{
  "norm_eps": 1e-05,
  "init_std_up": 0.0334,
  "weight_decay": 0.12,
  "schedule": "wsd"
}
Each number is 500 + 50 x the weight over its row's rms, rounded and kept within 0 to 999. Layers, rows and columns count from 0. Numbers have three digits each. The size before them is the row's rms in percent of the matrix's.

# gate: layer 4 MLP gate, 576x224, rms 0.049, rows 69-143, columns 168-223
# up: layer 4 MLP up, 576x224, rms 0.0486, rows 69-143, columns 168-223
# down: layer 4 MLP down (transposed), 576x224, rms 0.0478, rows 69-143, columns 168-223
gate69 113:551458500469629506526477459459561432466536504474565479410511477508509524472543528491447482482498487452489462510467424446507504546538621535490438545415550506560650518587
up69 113:559517573467489427482599413470487440458459495508413500497447535517371565476559603491463512533468435476470530501545434472477478499347564444558568549414497608368500441551
down69 116:489595499476434462540554452454526363424596644513548502394463592540443460477504525490533503485461492510462534431513347489556504538382543496548440495464514545464543524596
gate70 110:471409542480501537454549518427530589467529510449515495479497507460468555482446536467513503522522541600416506588553502510485539435570576579521489536525361545445498512461
up70 113:475453493494516541549493532468485523438498498470476481468466482463465529474459575475469553609496485462424645539608522482494476436543453560420385479502467536458459528448
down70 116:468406519501516537482496580549553500507518320451538472413502492435483549444511574455498400557501585581523516517549499497478527461450494578552475504501501530484495484530
gate71 089:478461511480518571472446557460351512489474585563472542406517499426482641497506547439510495568495449504514553512507438516565479505454598367444512622375430463567477615518
up71 086:531552431481473511558448418503525418483374473556528590452467435443492476544453490456555406546481572512531484601483516486547514513463534511545530472447562458497424434497
down71 085:456519411561449461628482541510392533486519513411533493499561524464507533502498420494535454517513511447443562450546582529549450492521477477434531439514436457468564562451
gate72 086:415493547545475471471540433442521424616504485619592477456555468510518508479462488478611432544473448528481456440501519486434517506498553567497546471503516521420452563477
up72 085:477480580543578443590493418519477454443582568496480406562520447460589467522455522499522505511506553504581595444523477358513486509542480515486478440481518559582575445441
down72 084:492517541541576557491520509494525501501511464492491460474498501450432523480506548466494442474424630567467481487565496412463429512485459586442535521520516505549521526455
gate73 100:455529468513477523476448518588639480526488495454429501423539469391553523442503534461472534429508565578493531366615562477485547494532493466585391530471547555541433507475
up73 099:541558499537487461516572433630491480565493507509484538480496446431621493511503590499543529576470478551540560508449465454580530436455530527482519514478506502537599362500
down73 104:410447603545504514436565452425492624421487449501455496509513428506489439593490517583468481460546498427451460449493394572464557518531472514405474505474517475512506513512
gate74 080:442569451504456499489478506598423485494486473437463539531514427462538453404488508501472482425535530576448469527467583510498409555470561566510563402446447595433464488418
up74 082:497487524480377521469496521542560547502444472514502430572448587484584559515531402535480503470548540520473626519441493458521501584484447465435414558513531508551487461558
down74 077:513418542405472535484473530417522532514426476538472387488492463489574396578512567594468430477448489483477502417584505506515472418631443463504428424582384535508574548525
gate75 106:532538498477414533493510533512468460363479548447530560479554473572585521516449427491588495500466522555438466504447506475486541582536505520548460474413469445514507418619
up75 110:485499508425475492513557534497512519456516496357489554467559496558534496496493464553559512527464507554411460460440495415528531537566507588506461448409487473584499410551
down75 110:509483422497471465484457616564507535522513412489537546434514543484523544434500468525500587538535488526532497409517594447582465525562558589455517550484507476450488492498
gate76 095:466417560536465420462444496541411524480540500531498428507488512470535546594524473567566453471515413577460496500570544504534520562546484588499523422567414486598514481423
up76 089:511432507543557411472508435433432477529541465491466486471572513405543477596579551584599454525507444538518438447561514457599508543581590562569451436520515488502522529431
down76 092:459421537503588495528486519498456511554472363484452402493530502470545433538579477464449527538486546569453549436478462537537474490523469443633530424563442504588539443569
gate77 088:478452538531481513485559511544411552502424500473468597534439540519456532426503435546572415450489414538501548489525539519580412447528457510560505563494536466518418641520
up77 083:514519462534500505410505591475518524498447562495431455582405532455491491542511540542362485388514376536486522492560514447508567565537526481507419448562499479556490526654
down77 087:539429491415442515352491514500544558506438510528409491481441455447537572565548524434444539492574509432523483462470481521553542491599480467478480419526520500499443568614
gate78 107:486453548509416563508560466592482456523482506552510463485572442511464475468470504505506509510506473404597570528457476529448550423504578410378546537529563487467503475524
up78 109:493543504398400495491485574462538569576445530512480443509478452491445522490456476609553507509545419346474567459440500505431511470512539480503561450519487432459582583482
down78 109:499521482479449488434528544535511568505470281457533506455510514421467549466584481559453522533511477439463543553481521496488426499529594477573492539456533387530494490547
gate79 086:452538501522540424531539473420466516508538514447529463436447442400511489485572572456416545453418425462526517572502454440397443399601467565501520468533556585540489467418
up79 090:545528620473426452591482507480450590500484556456563525457527494571546459503445565557441456442413475509479524505537517491533476476441442525572583434468540524494419465475
down79 085:506445506390485483391491470472499481487493365586507606502441378463593498521542448413520525471562536515441460508536465525544476444344480451545557467520394503483564542506
gate80 076:481508514438540451506519473455512551520387512504423442428519479504492576474465368559548635500653432469458447573519565452497446484514503441445548489538486546518465557485
up80 081:524526526359476446599511514530549513599497508489580542517533499479547519472515503484516454504452414507561501479569567563424494528592513544476559636578529496467492529491
down80 077:465516492492418560574497538421474485454484492531552528508595480547500423518527581510510505519558326550615502501444485559538580399597474533520507518551560545447444555468
gate81 104:466468525414513428436539529555511542488491458545526528592618501520497462412510557546527500516571522510537487495475524424497501550466550475506439558503511479518564553348
up81 104:528464441529552489471550548535554507481469490449511492410528472474528518485431617496438445520519584527490612477408500486439406477510506576476475535481528456512489401523
down81 103:536489471440408500504492602519556450428512393456523508615445440521502440365478504521505462519607515521432549515517470465498385541469539503453463436491613485457502403555
gate82 114:459491492499515530506494470590492386558508523509485361483391472436611504492462467498569445441557479545516439517592469533469573447461501483516488601501454576554475515474
up82 113:500523486506476534507493439502440382639525506554514310478402475448601481425503464498578461488587463595538521489590464485512538479467495419518475560537449505518450488495
down82 120:561500528452446528480508500508452449543524329523521434562439507510522475446495486494531461557555412489590531487534506475448484384483470474544440511558488523433532491510
gate83 083:438427559469475502488473429453512492523515463567475492454540464572448574496503567533502437501405448491540486479494513417512509505440489477513502449591409509414488517522
up83 077:445550470508468507445550611486473617509577582477568531529568552447538459507509510515522482516490496412453384538516530565380509540482589577456515402422507384450463487545
down83 080:465474539560528501543402525521485463572541535496461429519639543556462523544348494419510545509551538727524519503577506568597523455456527423551503440450630471462412512532
gate84 121:561453518518574447540498503552485442411502466484517453454438461531484514521420466432538477499457529539599420636492490533518451391551496431402478517540500531505519498400
up84 122:490554452458442579510461492464525592586500498478522481519488538426556587474476599562501464484528535534465511473493566516490542621520499559517473490455466463487510569592
down84 120:555533515398447600460470535428520622486463667507500534509513581420503534477451514509503555467502526570493470507518495532494538516512478607450508456498542534448566535517
gate85 114:475555436431444547398516553516547449404475480539557473495491487466496477380514528630442578493461501537504541483507453494547469511534515510460495516541573474539480470469
up85 115:446526430460448550438452520518535443381480495513566477536511487462478476374495533617396545492437513561507541482486455518526472488551538470460503544514594483511492484455
down85 119:484552468533418582475460540538507470433500282527522477503531464482496471521547532491394553461510470530546515485483484519536449510510508467486534493525512446471505435493
gate86 068:487489485469441547529508502455561482527458484480568505472469538400628464426549503603446473535504510381480567502463465471548501466468574482451537494513510513452518506442
up86 071:469434466499474510477456347491535550565518493499397541512496482507487481586460492503449579508517459478467502554469480524517459502578511522523476544485529530507530557488
down86 064:435568509474451521499450490518488439545500410602473517499524500509502472487410554537520562522467553496505440481491462476481525592520518389572463510531494551547582503498
gate87 067:413570537519640585549538499580564428463509485487527473475460408440548562468545538528532554469503588576507452613502569507547549533541574455490464581526406529471457567438
up87 069:530494557575463465525468520457481571430509393561525489461547529517524470522488489523442460455457438526486508428485479502508568535435443503445544439551476566509586423547
down87 064:519512553397523480525451505546548464469531504538443575462549430562519501499490596565541473427484423542421467457527584572570502476471526419542480461551467397483416515560
gate88 111:487458516511545510570465531395596491544505491565491451499476453469498492470422395550413546536518499518469439461482542488553431448540439464493475515586470485632559493411
up88 112:524528507444447477416441476504496512465487505383511576484573500564599520479454589494585504499530505505580541556496472521431456452498569555543538452386476518467524463557
down88 111:479523538428485508423494479481511449435498749539458504499541559505518517456528466494572429465505443525552514577530508594538541539485588580549504473476561503444470381584
gate89 065:479477463488528495500452436500579568584463504522449503477561509537446582558484416471456469463463426487514416551453535529556599483538470460517571477530554433566526469471
up89 067:497495483531573568569474445597490438505593520481458517420488466488444502484507562519618494479577513630527600597449449449503511569464444468454505485434518564459458501548
down89 062:460607570552472485454550480432461652520506677524508469479502585425480477494455510531401478510488468468470480528508534578615478469532521446499583590451446504543486450484
gate90 085:528538473444501523521457484405530503502408452529579494536434542495479552564477341468515447606548639459599509545466553536476471443432471469539466453517452459497517524517
up90 086:455542452541581512507467466488472508428494485452447499481473598515511558592507535469449494588503460519488592500482452349438600509521470524469486454471518465530473480525
down90 088:513483544574494467534518614526433502466537544556541470513493462510415577573491505505417509572544503520554570587448518494497518483480524518485485490468494425469594481516
gate91 075:483532549482463411484558511447444545535518526549547605511532495541546533524582515496570386459553468425523405410506566475473500466605600575426607481391460407502494567425
up91 071:477476511520542510467494528503550447468472518457406462501547487512524535452402480542438500514525446425438456552463467591441520451534451478570433595510466484598406484514
down91 070:491481529513459478441417501508502478490471645506457501479463514488529574514521502487519561541376404547483553490404518521443571497398453481400498450533514503528414452419
gate92 074:469548510579476559544533512531579579508466465478613507423428581503504496468515642432499526540484460561539398436506515508519506502581568458528514553524538508492473577531
up92 077:541472506557543565527516410407498480521561512473548478454476557449520492460480573506426545510530473568525517489517479510486483445629524442453389497511533490453557478432
down92 078:462469445476555488483484566600489480486522344540463444507464407500457561453497472509521528480504465500536533523483540513479485496480509485540531542583545509534522510571
gate93 113:560502512480476419457547449512463551584547536492444455392540396466454464479539549511403520489590445533436538399481604488553499468495442550491550519563502446550433625508
up93 114:402412549546482484548469494509515446525481505435490502497458436492521561666492543560559575566535448453541468472434504496557486550414475547522454521550429451568473537490
down93 122:562616481470529487522524482528489578547527718474443433530542560523534428421584483458461431516518477460476578504489529530574529495444442530566440530565575506497484483501
gate94 129:538548543518541504577503512556399480541450484509413429521555517436479563440515420458485511512423525450520552493542489481569549497555503431462416470508618512471481513454
up94 124:493532476606520478614516485447518539519462522431471432565646541409477492537511463386431495439494424439465522511540552457530559585555465418455504365504539521464465438427
down94 124:574545514528563551519437467501478441506494417472484467479483504560530517388461435545577492538489480535477408518499436495462515523507558492540522538579501444440490542465
gate95 111:514502551541535521518532430481545404465573453472558446552486501546440503456480523472537466503561429516610499581483476444581471408573519408446527429562563510523507513456
up95 107:507518448531538539449503432495463415377427460561476505566457568589467473445430522512571452579468520489574463600455524503489519533602508393426503478542525395538595510485
down95 108:462598426509501539514479555581500381515479386477458493492469416549498455477444543489515497461464551378440450486561471521463525527524583503545509515476459533534413501592
gate96 071:537496466615587493556609588524510521388450504471495491548435562486427507432593604513485481510445558492434551493509529482556603484512533443445395476499481514493497559522
up96 067:429520575481532562532458421456441469557481461482560569582504561470493473515463476499350532480529548573526522364443532493519490496543479515482562556519478455479569501432
down96 069:450523545541537499460514571437584510509515517473457480472540504519463498552414542486499402501509476528448476500502571499497541506500430506529479574505478613554581513512
gate97 086:483490448409528424513535491597475499515474550520463491506503547479417528510526450478556425582523485521418448387536488460555446442529496427502560484465568527572472481488
up97 084:512566477462548523465507477397489509533556473490540503495424519528556540456449546546498531434503389515509438495455549588418479516405485605492490467610442469469536492588
down97 084:532547550499389456523460446468558467496492696529512578480509488563451464490474512501547571443447622583587437511492522501469435460511389427428542477570531509463495532488
gate98 092:493548510464546394487472517475439513477462426459567529473399507506521546503546431532544470484551600492444531568552616566450587403530508629541501485458492519441527383528
up98 097:514457410511528520503511401524521438452473530556457448513481432566502450535462490466550538480589438535497358490508461431515539520497413418607481523615480458471466534453
down98 092:409548455445384468449474524512448514548498497575517497571463500508454441536522553519519489503479517553473588508480490557455439517559555505480480519551494523491382474544
gate99 133:530554564442527480544467563504527569534512521432556497474596504382452557460436518474437456495361563525470513451524389473511457419598512542472531535479523591382548506584
up99 132:497493456546500583462450498495455413486452493530509483491392458587529448478504458554534489482610432434538509517461560514443546498451442431532477497534488423578480491442
down99 131:503430497498486487430475479535497527461465575528437468542484399478537474513481470589567529467551471554526498466457546531519479471480540558485518499466502433498490470458
gate100 071:511498539539413423547468455509461483441412413476452529532539514520612503520523468532440613510525510517421492518552511540555462526505536557504490535417492460455432564545
up100 071:451512402478525582407535427522482524542431468562516482462479488491427441482444521500482505568483595500573553466487556496500495446431525501466561498461500479477519509454
down100 077:499427605527324509532495457479580522492439693387475450437466490471495496487491465522458451489509474561528474534500493585542561521451468490481601431448466468491511474435
gate101 096:468511443484462459486546487544459514479503550429459556519431488478533562493510505540550535457564564468483549352504562450485511508489561488498467504533501445477498494434
up101 091:401514555448445508529445518426445476512473501506464532452450436546486501554593469581585472531566475526431519579408431461420537507452419527509457530483446530486493431487
down101 088:505494553509486400465483501472470518555513546486493532498580501642556522558543513398537529470519493536504409495569546642474536581467546583499558579452483541444532486553
gate102 093:488561445503485560480389432460515465445547414586559475494564455521408509558516467565565580552595457467569488450457472547431544487533545484497497462529519531440510554421
up102 093:503519569475465548526530518575500531551498561481506535506436460537575484466495414433460436511425529482467501536568531499475528541446560485421555515565466527553502505526
down102 093:479527447503488451445512517549488523632365665369535553501549586492580477500513457519509435415490485471552533649496507541586517516482552555477564435526473476473556510463
gate103 088:454481499520590445498615547452515557482376471516476475468458528531475385460422579420513471483526481496516549495538486506493554471526524491536444501540573417435525480437
up103 093:414518491464426474436543490475476558501498516541557524492501470515496465525576562576437524495476548520412474490483515477536508496573489358438437525528591468491480487491
down103 087:529572496486449553570512560518402470545554472463571454448481541537556489476492526529473549532584476511452462516457419598469499552443487431524530568511509469560504451583
gate104 127:494455388523485536512546506432461543591443488454476588496342625540450470487571439529550494453523511499524481556526533473529456479456456519519492523487498459478531506496
up104 132:464512569499548404388502469494554417478560472475562531446499440520475602535451451368555502394597458499556562485542433520508423415430468482461504425536497484411535515469
down104 133:536409575521493579536441478432427611528455734469485442486519583541491418474541546555468523503485541426507455540549555488567514581488433510541471536478493477536464463510
gate105 104:557487483492483494553520507566476469510513536592511461530556545459508521467476586484434541522506502502430504469565494492503519454480525466509518569564481527544598519498
up105 102:453494408548429407503500455438534474491477538549460516468497525503534437462566611587476483555469541497460534527474480460490559502517378497571475458580549577521545434491
down105 104:512424465618523462595543486446551560507547593520518452475469511531491503562499509574531540545405547547517517481492513464416528486510412525533458432511637483503418501381
gate106 129:393436577529502481557376484394479340414406453514467487485587537494472531471466472468498514561405480432513518503495422492435400550520469450529453457464398523490429493538
up106 131:507576414436502576456537518638560615525558549464489521500409497485561425542513549478491448501613462557409446522496450454510585481552439460376527570579643506566519488561
down106 133:499580445473526501388480490506527598502505716521514527444466487510591468476528511487502512427532544558491413572497546404540567503507545555329436661530559502524469502562
gate107 123:534473614475596541563496479445452513502541521551488508484556575578483479450514491434488536523471501425549492549507498517551485504529437430442470422513521533460531499509
up107 122:513522493638519526479556548561527486501513494394521492615413425479460517538506553488477436462630545526463612499492553520544454507469402508509514525504538581603522480432
down107 126:488513488497453513404569488498478461486517693405494473526493411412420567576547529479502423459535515486545478506520540520511493526495437585495466519510552506598491527432
gate108 096:557488504451467581522461426525628534485455539491562549425497495490458440587448524536470603462488597418591601575510471560456559504544451429388469551561490449501554501505
up108 098:619511505483456438549448433533515529581457504503577542477461434513527489538471502530506586500494531451535510430594459410489508535482501558405571446528498538533415523444
down108 093:488541581426507550561419464441533518494538443564557557542465501425484534506500479473468554479537563591519578469487487434515587438468540532444422444560410487435445477438
gate109 073:455502505467419466520512535448477576519489543444472515491394531506527460447443563540566441463486535452495437552436553467557554466549559479477570605513549583457432551511
up109 074:500483366480402553565502517432520456426449491463514562442444485508434465532515619507432422519483436427572485384440525658448487554480617482575418534546531446470516486521
down109 072:489481508576524585506429563433452527534472529534569471638392508524539450512489484551522527490522461467410377508553588546540518444515548485506582520560471501492521419439
gate110 073:535475510465398417482453487506536476483528491516468387528461632516495478380468436537517525392531507485477392451582532510542502378566483478566574466456499491443567478445
up110 075:524505550509430512558524439548475513473489532530536433554437476499349465474344542503470538505531441442563468552489565550614468399493512458547549384559471480483465526504
down110 072:574434552453519499478473479559472494427508380527532476515446476531456474513420509500509539537503399496490384474518440571506446481416594501589463546513487526573468377574
gate111 105:472537479440516505505436469547494489525375486538465494502421531499535542500575389577486518540565513476554471485532475465465492534474464511461427595571435453575468441483
up111 102:510474433459538567528552533539535489489479534404423484504501475455500437445494633524461474462436553461545509492500475528563405518500571411580477477541490501527454562508
down111 102:525566504440577564516496443554518491549436463379510527444478527470490524418566532487524470508553523539571609576447537425464481529556516431475524474565456506511421574557
gate112 118:466442538487505487508545427551536437520487497515520562415496476511485506535470461545436513543442548473534432637437499497452463534577390493496503549532516546458488511517
up112 113:487451515536489452556566456563538460542465527499488518440569469502423488401523447554498453579463523468536469577516575502448365415519421451402451485613556572462530567473
down112 117:462387469477588526610567414505558526510436363495447495554551552537536462438588474475538472517438512490479482551456537438504413541576474397395482474585491432544556555443
gate113 083:595449482560515566480598535599500536491566483568489527468541549410476525537487577484469466559515547527473569528485475493505512516470439523553497584589495528538568450567
up113 081:579582479497497446502506473586488602512495546514511568543478564523557472553572524515493499521563409491511445397546629495437457520504515498528488510435507518511562487494
down113 084:508537518464538469380461494450518542532456692471483433544484493494472491447507508484557411470400557539476462509502538469577510530494500516509471519441528465490502409520
gate114 088:551458513489465426502463456499526448479496520550505453517493485494365536452396429486458562389496524362609453513486509492493529453529527421362525481507546478467441527365
up114 089:394455555495466562451483549537429572533486474524439535512477506557472493496564513520459478491503429480534584493502437496425436472536436527526576617530474434432602479541
down114 091:477491500525511475500478457534523466491462335534507543457497531539507512481542508534552561599529534461426481363473450511509469492493432503595481574519529497510537396530
gate115 120:472459536532533516557542484487458390484507444395556468548496529503498489455393464365571491534502509480509505611497468524456446582497528507373443542606516519519468449479
up115 125:490501528457492473495511519475432406460525474503564463452528526455452467483426486420544589464456458466521454585499487498424472522526542468424486546554508535527465433484
down115 121:544518537486561484459515452510425484514500393466432536497445552470416500512443515432450544524496504555509633475500524498458513531513487487492486509474528541511505434451
gate116 108:497528586437523450480510561497465590547480530440500492491476531560552527425518458549513554465540557465482542459569544511480466550511527532463621474520478472486443509454
up116 117:494504524533551466434500541427481492412452487442488532494538526490423552391506517622481455446503541478498553561474535456545466466554546483488484498485562577445403539420
down116 112:542493531486555509608452459496540515551607499425426499513514480463508515456521480405443580471550515558511490464451434464440500357450434462469539584607492488438500524573
gate117 120:527513566500526546478465438485519477409537482563504494539531534486417541464429546489491510487494525532388490520546445555494462454456549499518520572544553443519390453491
up117 126:522509445456522417539495556576485503556497505438516473440445528447570472579537419497551482499482457457575500534463513467498537469496523519473417524466476589434537517527
down117 124:435574520493424440516530472463505442574479663565455445473489570423543446547444428547529533456452466455496495624469535449499500470482576520484503515430513508426535456534
gate118 083:521545518508341441450546544464460570577486521480479489462503438495509486558498457428493516549561533460479550428486499461531589443444443536581541439534461404565498488537
up118 087:553536500548486513543521570437602514514486485492571442438585486442526549474454341438475534528409471461490504436516490490471540548567499461449428508474469574502476418483
down118 083:459460483490543520506493469485540386505505458588577536517464438517562575523581476478477383477517535502417451579437555466525452467476455562557460504466523415421393495551
gate119 106:581592492467481438499503423529484551523529534491482494479548553536501432441539468464364495471515469447513476496499549503521527471529589447548516533542520535446450464572
up119 110:474470581534477438467447551608540460357487505454512527514467561584461528600470496426532428549489533466511493476503371519445569512473597505624462533467578554433531586434
down119 110:486505475543519573468557490474453585466464822516508515473485578522439463409455518537465509469470542519457568634503561546538457511442539598480499621515458492493398470574
gate120 063:425501545493464520460565479514450595527442506524596471474459573524533506509504606507408489442447415547542523383503557495475534483412682475502476491473473512429468497517
up120 062:562388428545520496511531495552489563460501531434549534475531530435399534447539594504431612465527459555452517496508515461538489435562586449481466532529497524453471577473
down120 060:533538442515497524534528497473548398467523471615506473490506421444482525563507513571420495518561477504532546543415536440522471526509537499419472444479483432555511433499
gate121 112:445516538504501531470509437455524480465479506521534476498571580507472465439543547550402408549508552438476477451582574552557517468543495527536594419488477474517443512516
up121 111:596490460508491573499424474560568490576543477451446423509415447512562496585493509496552491594523460566450549450465458435478534513471488521395453563465531532535524505496
down121 106:426515542513402455510527410534536484617498641475460520547528571527439460534492482456472478540466515414462484512490461504490430547550486511468501450511441436535563534509
gate122 102:549561401511478553502514557545441401512562485453563559480497498520461429479473386515460488505524423491501518568497494535537470483529590554560507432537420449523551495451
up122 103:548509470524545541543570481553515394529572508441557591425497501443563479568460532505504356408474488549535474518496492493544515470593615499605530555485494544505524560389
down122 103:495563489477598494563474551596493534511512317476544462426451478525473576531481494387547571435399450500465457479533381497453447599463516502597471492505437468542527439495
gate123 105:537426410451536498570491390557501520487493459513486488450519634607467566563495450515509540519433568496450476433429530470500470479607433447452604517567490533559531510556
up123 107:545518488545473482495495605595524507552424467526496480498443451430518524469512460457516482500575518413649435586620517533512557537468573535506436516461498452388438504445
down123 108:525550518512462520403513543474545510457376499493461508518497474419504532467484454461522473423533522453555518559605513503526564524481592545466542468451416494542460384537
gate124 079:550530457523486478469578570523477520557498515590449408394520512513492538461510416439480482555459515595491492598540444474513460565554380458485412443551468519428546452450
up124 079:432477493388560504469504536432541443599494529524535486539458473552506434439595569434554516548456668446479585541537530420481517452553447535415526458562506425529469496479
down124 076:543531540497498563535513548409446547522548521499526449482484475496554475501425473392465546516594508557441511489496536527433547536549547456475512442533537516484493481454
gate125 132:528509475413477400467521531520432466477524504473430477486443535551488505579517531512458480550442542494602456438467513544530471437479443451470567553491570534417426510460
up125 128:475501570576536541529478475497573546501485510515545508496588459443512476448521468467517505429555474511382584562546486441479542531517575559543451476491449465585544484559
down125 129:492498523559518563535485486517497571527429746572539527436470501498485457413443510485532478419414521550495467609552525510458546591550540546505438507460400479476457524475
gate126 090:518558455528469441489458550546496520455505529536483481495465399493525453452432568449432523590556449444470545534535479514450541481595432496423444428520529503521532385509
up126 097:530527424461477465483510536541523531430468522499580436461479386524545495511443562417429505547567562452417527500568462531430493439556430472448502529523510469486523437486
down126 093:529468571411489556536435546486452532495444260525530491404474459550493508522452522437469518579461514539561477477528616460442453507487474547466435549491498465489533507468
gate127 085:516534463417525564472467597364498449461601495470439424545530511427533471569471433571445439540550423505497477527532495475565529462555570496458551502507609578520477512510
up127 080:512452562497605444561462429555559544546489525552553554553444445478531523460522460398506573472459613533565542528556565523482439478498445485484473506509558571406442448485
down127 083:558530405524377441470435457483515454530450633511454473442421507414507586501394466523503463528478482499561462566565594548569468542427563479367530540427437419546499487460
gate128 066:476426527528533480522533459472532440508524468576538505565484482514502557439622517495456572571443418487538458437475446469528469506522471510484560589494531543524500529568
up128 065:564500515459510506530500471507535498439502496511581540502500445511534511521557493518477428489549496474482532555536518518489434556560578448519520416567478464448458539483
down128 061:543543434448485575491403451560500555393479446566471511431449461484519566500542549557479496448545425517529501516461498469463469553478539521541535534408508487490515428501
gate129 087:488493426457530533504506558569488510557487546543392435516567496542575439555507456511507538550504464534490454536481476494392524425505478442560426507439528474550513433522
up129 087:509520460474493505485525556577564471483467506458559560536446485443459525514537570486511469582489562566406438463506513527515476568480529612528523455487458448523567539536
down129 085:458463424475441523500534490578506513526501495478433487508500481493471411512532485438403457399492547432462549556488606439579427481497516578485592549538469518473475508478
gate130 097:456584506492482436490391454507502578475548469530505483517544535469481539431560474457543520544482480569552547513510461540489495502563507433448539503562473449437542428514
up130 099:485559445429576436549483549520503572442532502487511499559558475463472574464436424486501553567550490521548495460531480466529476512508432491401585561540461486512361416537
down130 101:526451493395535474478434570486555561543563329560474497516456435482500533439440446530484505509559543455443474458480450450460504525507482563499587503471522460562427518510
gate131 078:511541520435489376519587429470425565496539497500446462499528494446557538548560435500541568457522498417501525429583524494507588569446499459443482540543461488503450508527
up131 082:484495470495561524462469456507471432498556508582496524440481557483463533465450530439483468456502463508503466494535481543524477518526437511566443493526523498454444525401
down131 077:470518505532541459524430516520493467392531456461538548403497421478530414520518475531441515490513489539472555478523536537588485619484487507536435515608485454497531508500
gate132 111:477513506542537467524465368580441529539551461503522514512494559503433488485448456514473494524529574492579560472575494531569487545552501517507388521563533501490560450498
up132 115:473522517600454519532617528463575512578574489542527425470576397466486533414529496499439472500472526583547498403486501532530492466417458510543471592521564566507467430561
down132 110:521476449599491503601552523432504554518573610451526423496564495481416584521484451555464453438539552484598462455495466491473535435451458540490491563440581472457467460516
gate133 069:434516556585500552565471582522509464519404499439455465416543527500445378381493481410498464497460484451580501502523597536436534496530551456403578435507495519398551514444
up133 076:514518472458510382503428484503463473453611514542529483512444475512583529464479554432507453564531421521454525531501531530523627524515420386508522511532455470596486521455
down133 069:485444492572512526480472421608538534452439548409343449525512513437478475482487446540501549469505457520471443515512504503477538602511463443432469457505490552410457495554
gate134 115:404552524578462408515477573503509556491571508478467545410545487490528484375488495495472532439456434523600534594564526501486481389453524467417487555509504513582533488578
up134 112:486415404529558534487505537567550508504571584527585518532421434496476526492464470509545504549464524422601515537564542492527424534524496394466441511484582470571521503475
down134 114:481484406565443439512485522475506546496577599463381509480564488519471521536530439442521546526478449555522586546429651511594465500566486434479580449539482513448572508425
gate135 115:530389522523516463463463446578481463467479521445589493440535467482576543488486542559497503460588539548486463538415489441541457469390561483552534525420466504539561488544
up135 107:472618469552496532505555615509529519510543526466486431509483566545479481550600570432556449534438529436468546424449464491536532502574567563523444470517465500547391426395
down135 112:413574497402472551492499528467517477545433418658475458531490463424480452488519481386529522552490441405507533518504506579498541582559510530518469452494480527510486451447
gate136 075:452498533489376475538477550539496529561461586439536512507461569510453425483476529514539555535519649498480541343520560407623568470446466528540563523481490434503482591505
up136 075:523482531526473592474439437526439514449499497492500453532508520515483563513494353564549616597475509547431506506503445556464524379571525471482449497467430515500536524457
down136 074:469572482447420410566470457551466441541526549482469520426509484533471556477383544473410520517535458436544568594453533430502511373496569561529526463571612509518531491577
gate137 095:522540458589492563482491522481600484503444441496462450524529420564465589471496584520502475561530466478504431558527492489524483534425442477511489518518515540484527441406
up137 097:415471422449501554565544573446478438596426461489407445465473423463570566496498448374472489441456532434464440510492494522526501466520390461483430514500472518541495525500
down137 093:473577448540505480481436400518461556572587513481549589540462530484543523543522495431549539624483508477468439513446423527431448505513521588467482609465482537455468518397
gate138 078:517568495520474442492473479576457462527460509485507474476441508472584466560529431460506548552542468488629482535519484554483468429530525482390430493497448560434555482477
up138 080:527547453551403564426539568575470565484560511509533559538510558546486506582467429551495491511467492566588476563538461453517497475506476584464497531429436558571492407533
down138 076:517541495637494477408534486521586414484528391447518507505589527628461462520485478500463475488479532423580672538541480499540494421504412484538535535442562426529485523542
gate139 063:530550538447538495525476581513526477526481534601566493604426509522475483419445496468488389504496464478524502486520487517474593472559483517453520557505432439439510525434
up139 062:542531543528604470538517471509594470472520463530477440508541538491527483583532424545458461472461504535547554499468502441474492422521471551551475649511431485444393473477
down139 060:498541457484552549554466497462537439449497443466388570509485507544506459469472505529533456535437469483572541497407445522538379501530484491539509437443577527520569453468
gate140 071:472586556552568542474456453507491485477535513540505537437590502510472478448541427507445403504434366467517481553459586461490579532549541488523491560521517551375510502463
up140 068:449555468439521553509495523596475581453515568487496543481424559422488584405530579446511594467507497511464506479446530519428483462475510512579434572492591542496528519515
down140 066:460559528435480549505533493527494522424484538458511437456528503489589461477531572511488526557473574562489395557551514568499602508472422560497487440512539501523428488505
gate141 115:494416534539519496491510497453477440474372487412528425441444545560565418515522417475525467572432516441606520574400439492452529470461495429535496539501563522484482612486
up141 120:481568440447471524448461481513547534560545543555469499547523473448501546362497633469402529510547516515460538525510551483563460447517477573337495515500471453551533412535
down141 115:468576519458438572443476472468493395545489659585448536544518499415518449552523561529459482527577521533500542494449542500485464447609484573385512463523516467486545462539
gate142 074:499508548567519497605454479466312518516515550450440492578464520494419472512573539453466532549486422414538429430520504570495511502596495497451417542493466501451507519469
up142 073:492533523516602521556454441464436562462458610541470524488433541469492513501509544536572516512558383512542499472531459522555494523422420515490474532520506505452508599513
down142 071:460510564516493563478517488420495581527529639498528514462595526531500479522473472471478498562481493427498458556485484583495455514514534489398513437520464517536513520544
gate143 063:520543420598380540465504552531568496534512456425504497530543528526458512595451581512432444466460508539546539430434493398492491566478420509512423462469469483450412475491
up143 064:586575463450522509604496528487462479530453454462559475587566535523531549521496565522560482410597509451459499555531608502479557419526499472450342439522548520454507548435
down143 062:502484430503490411504477485526482554510485463405505481540510468494485437563492568570463509490499433487536415496445475415572471561576432510529531435531527525506575444548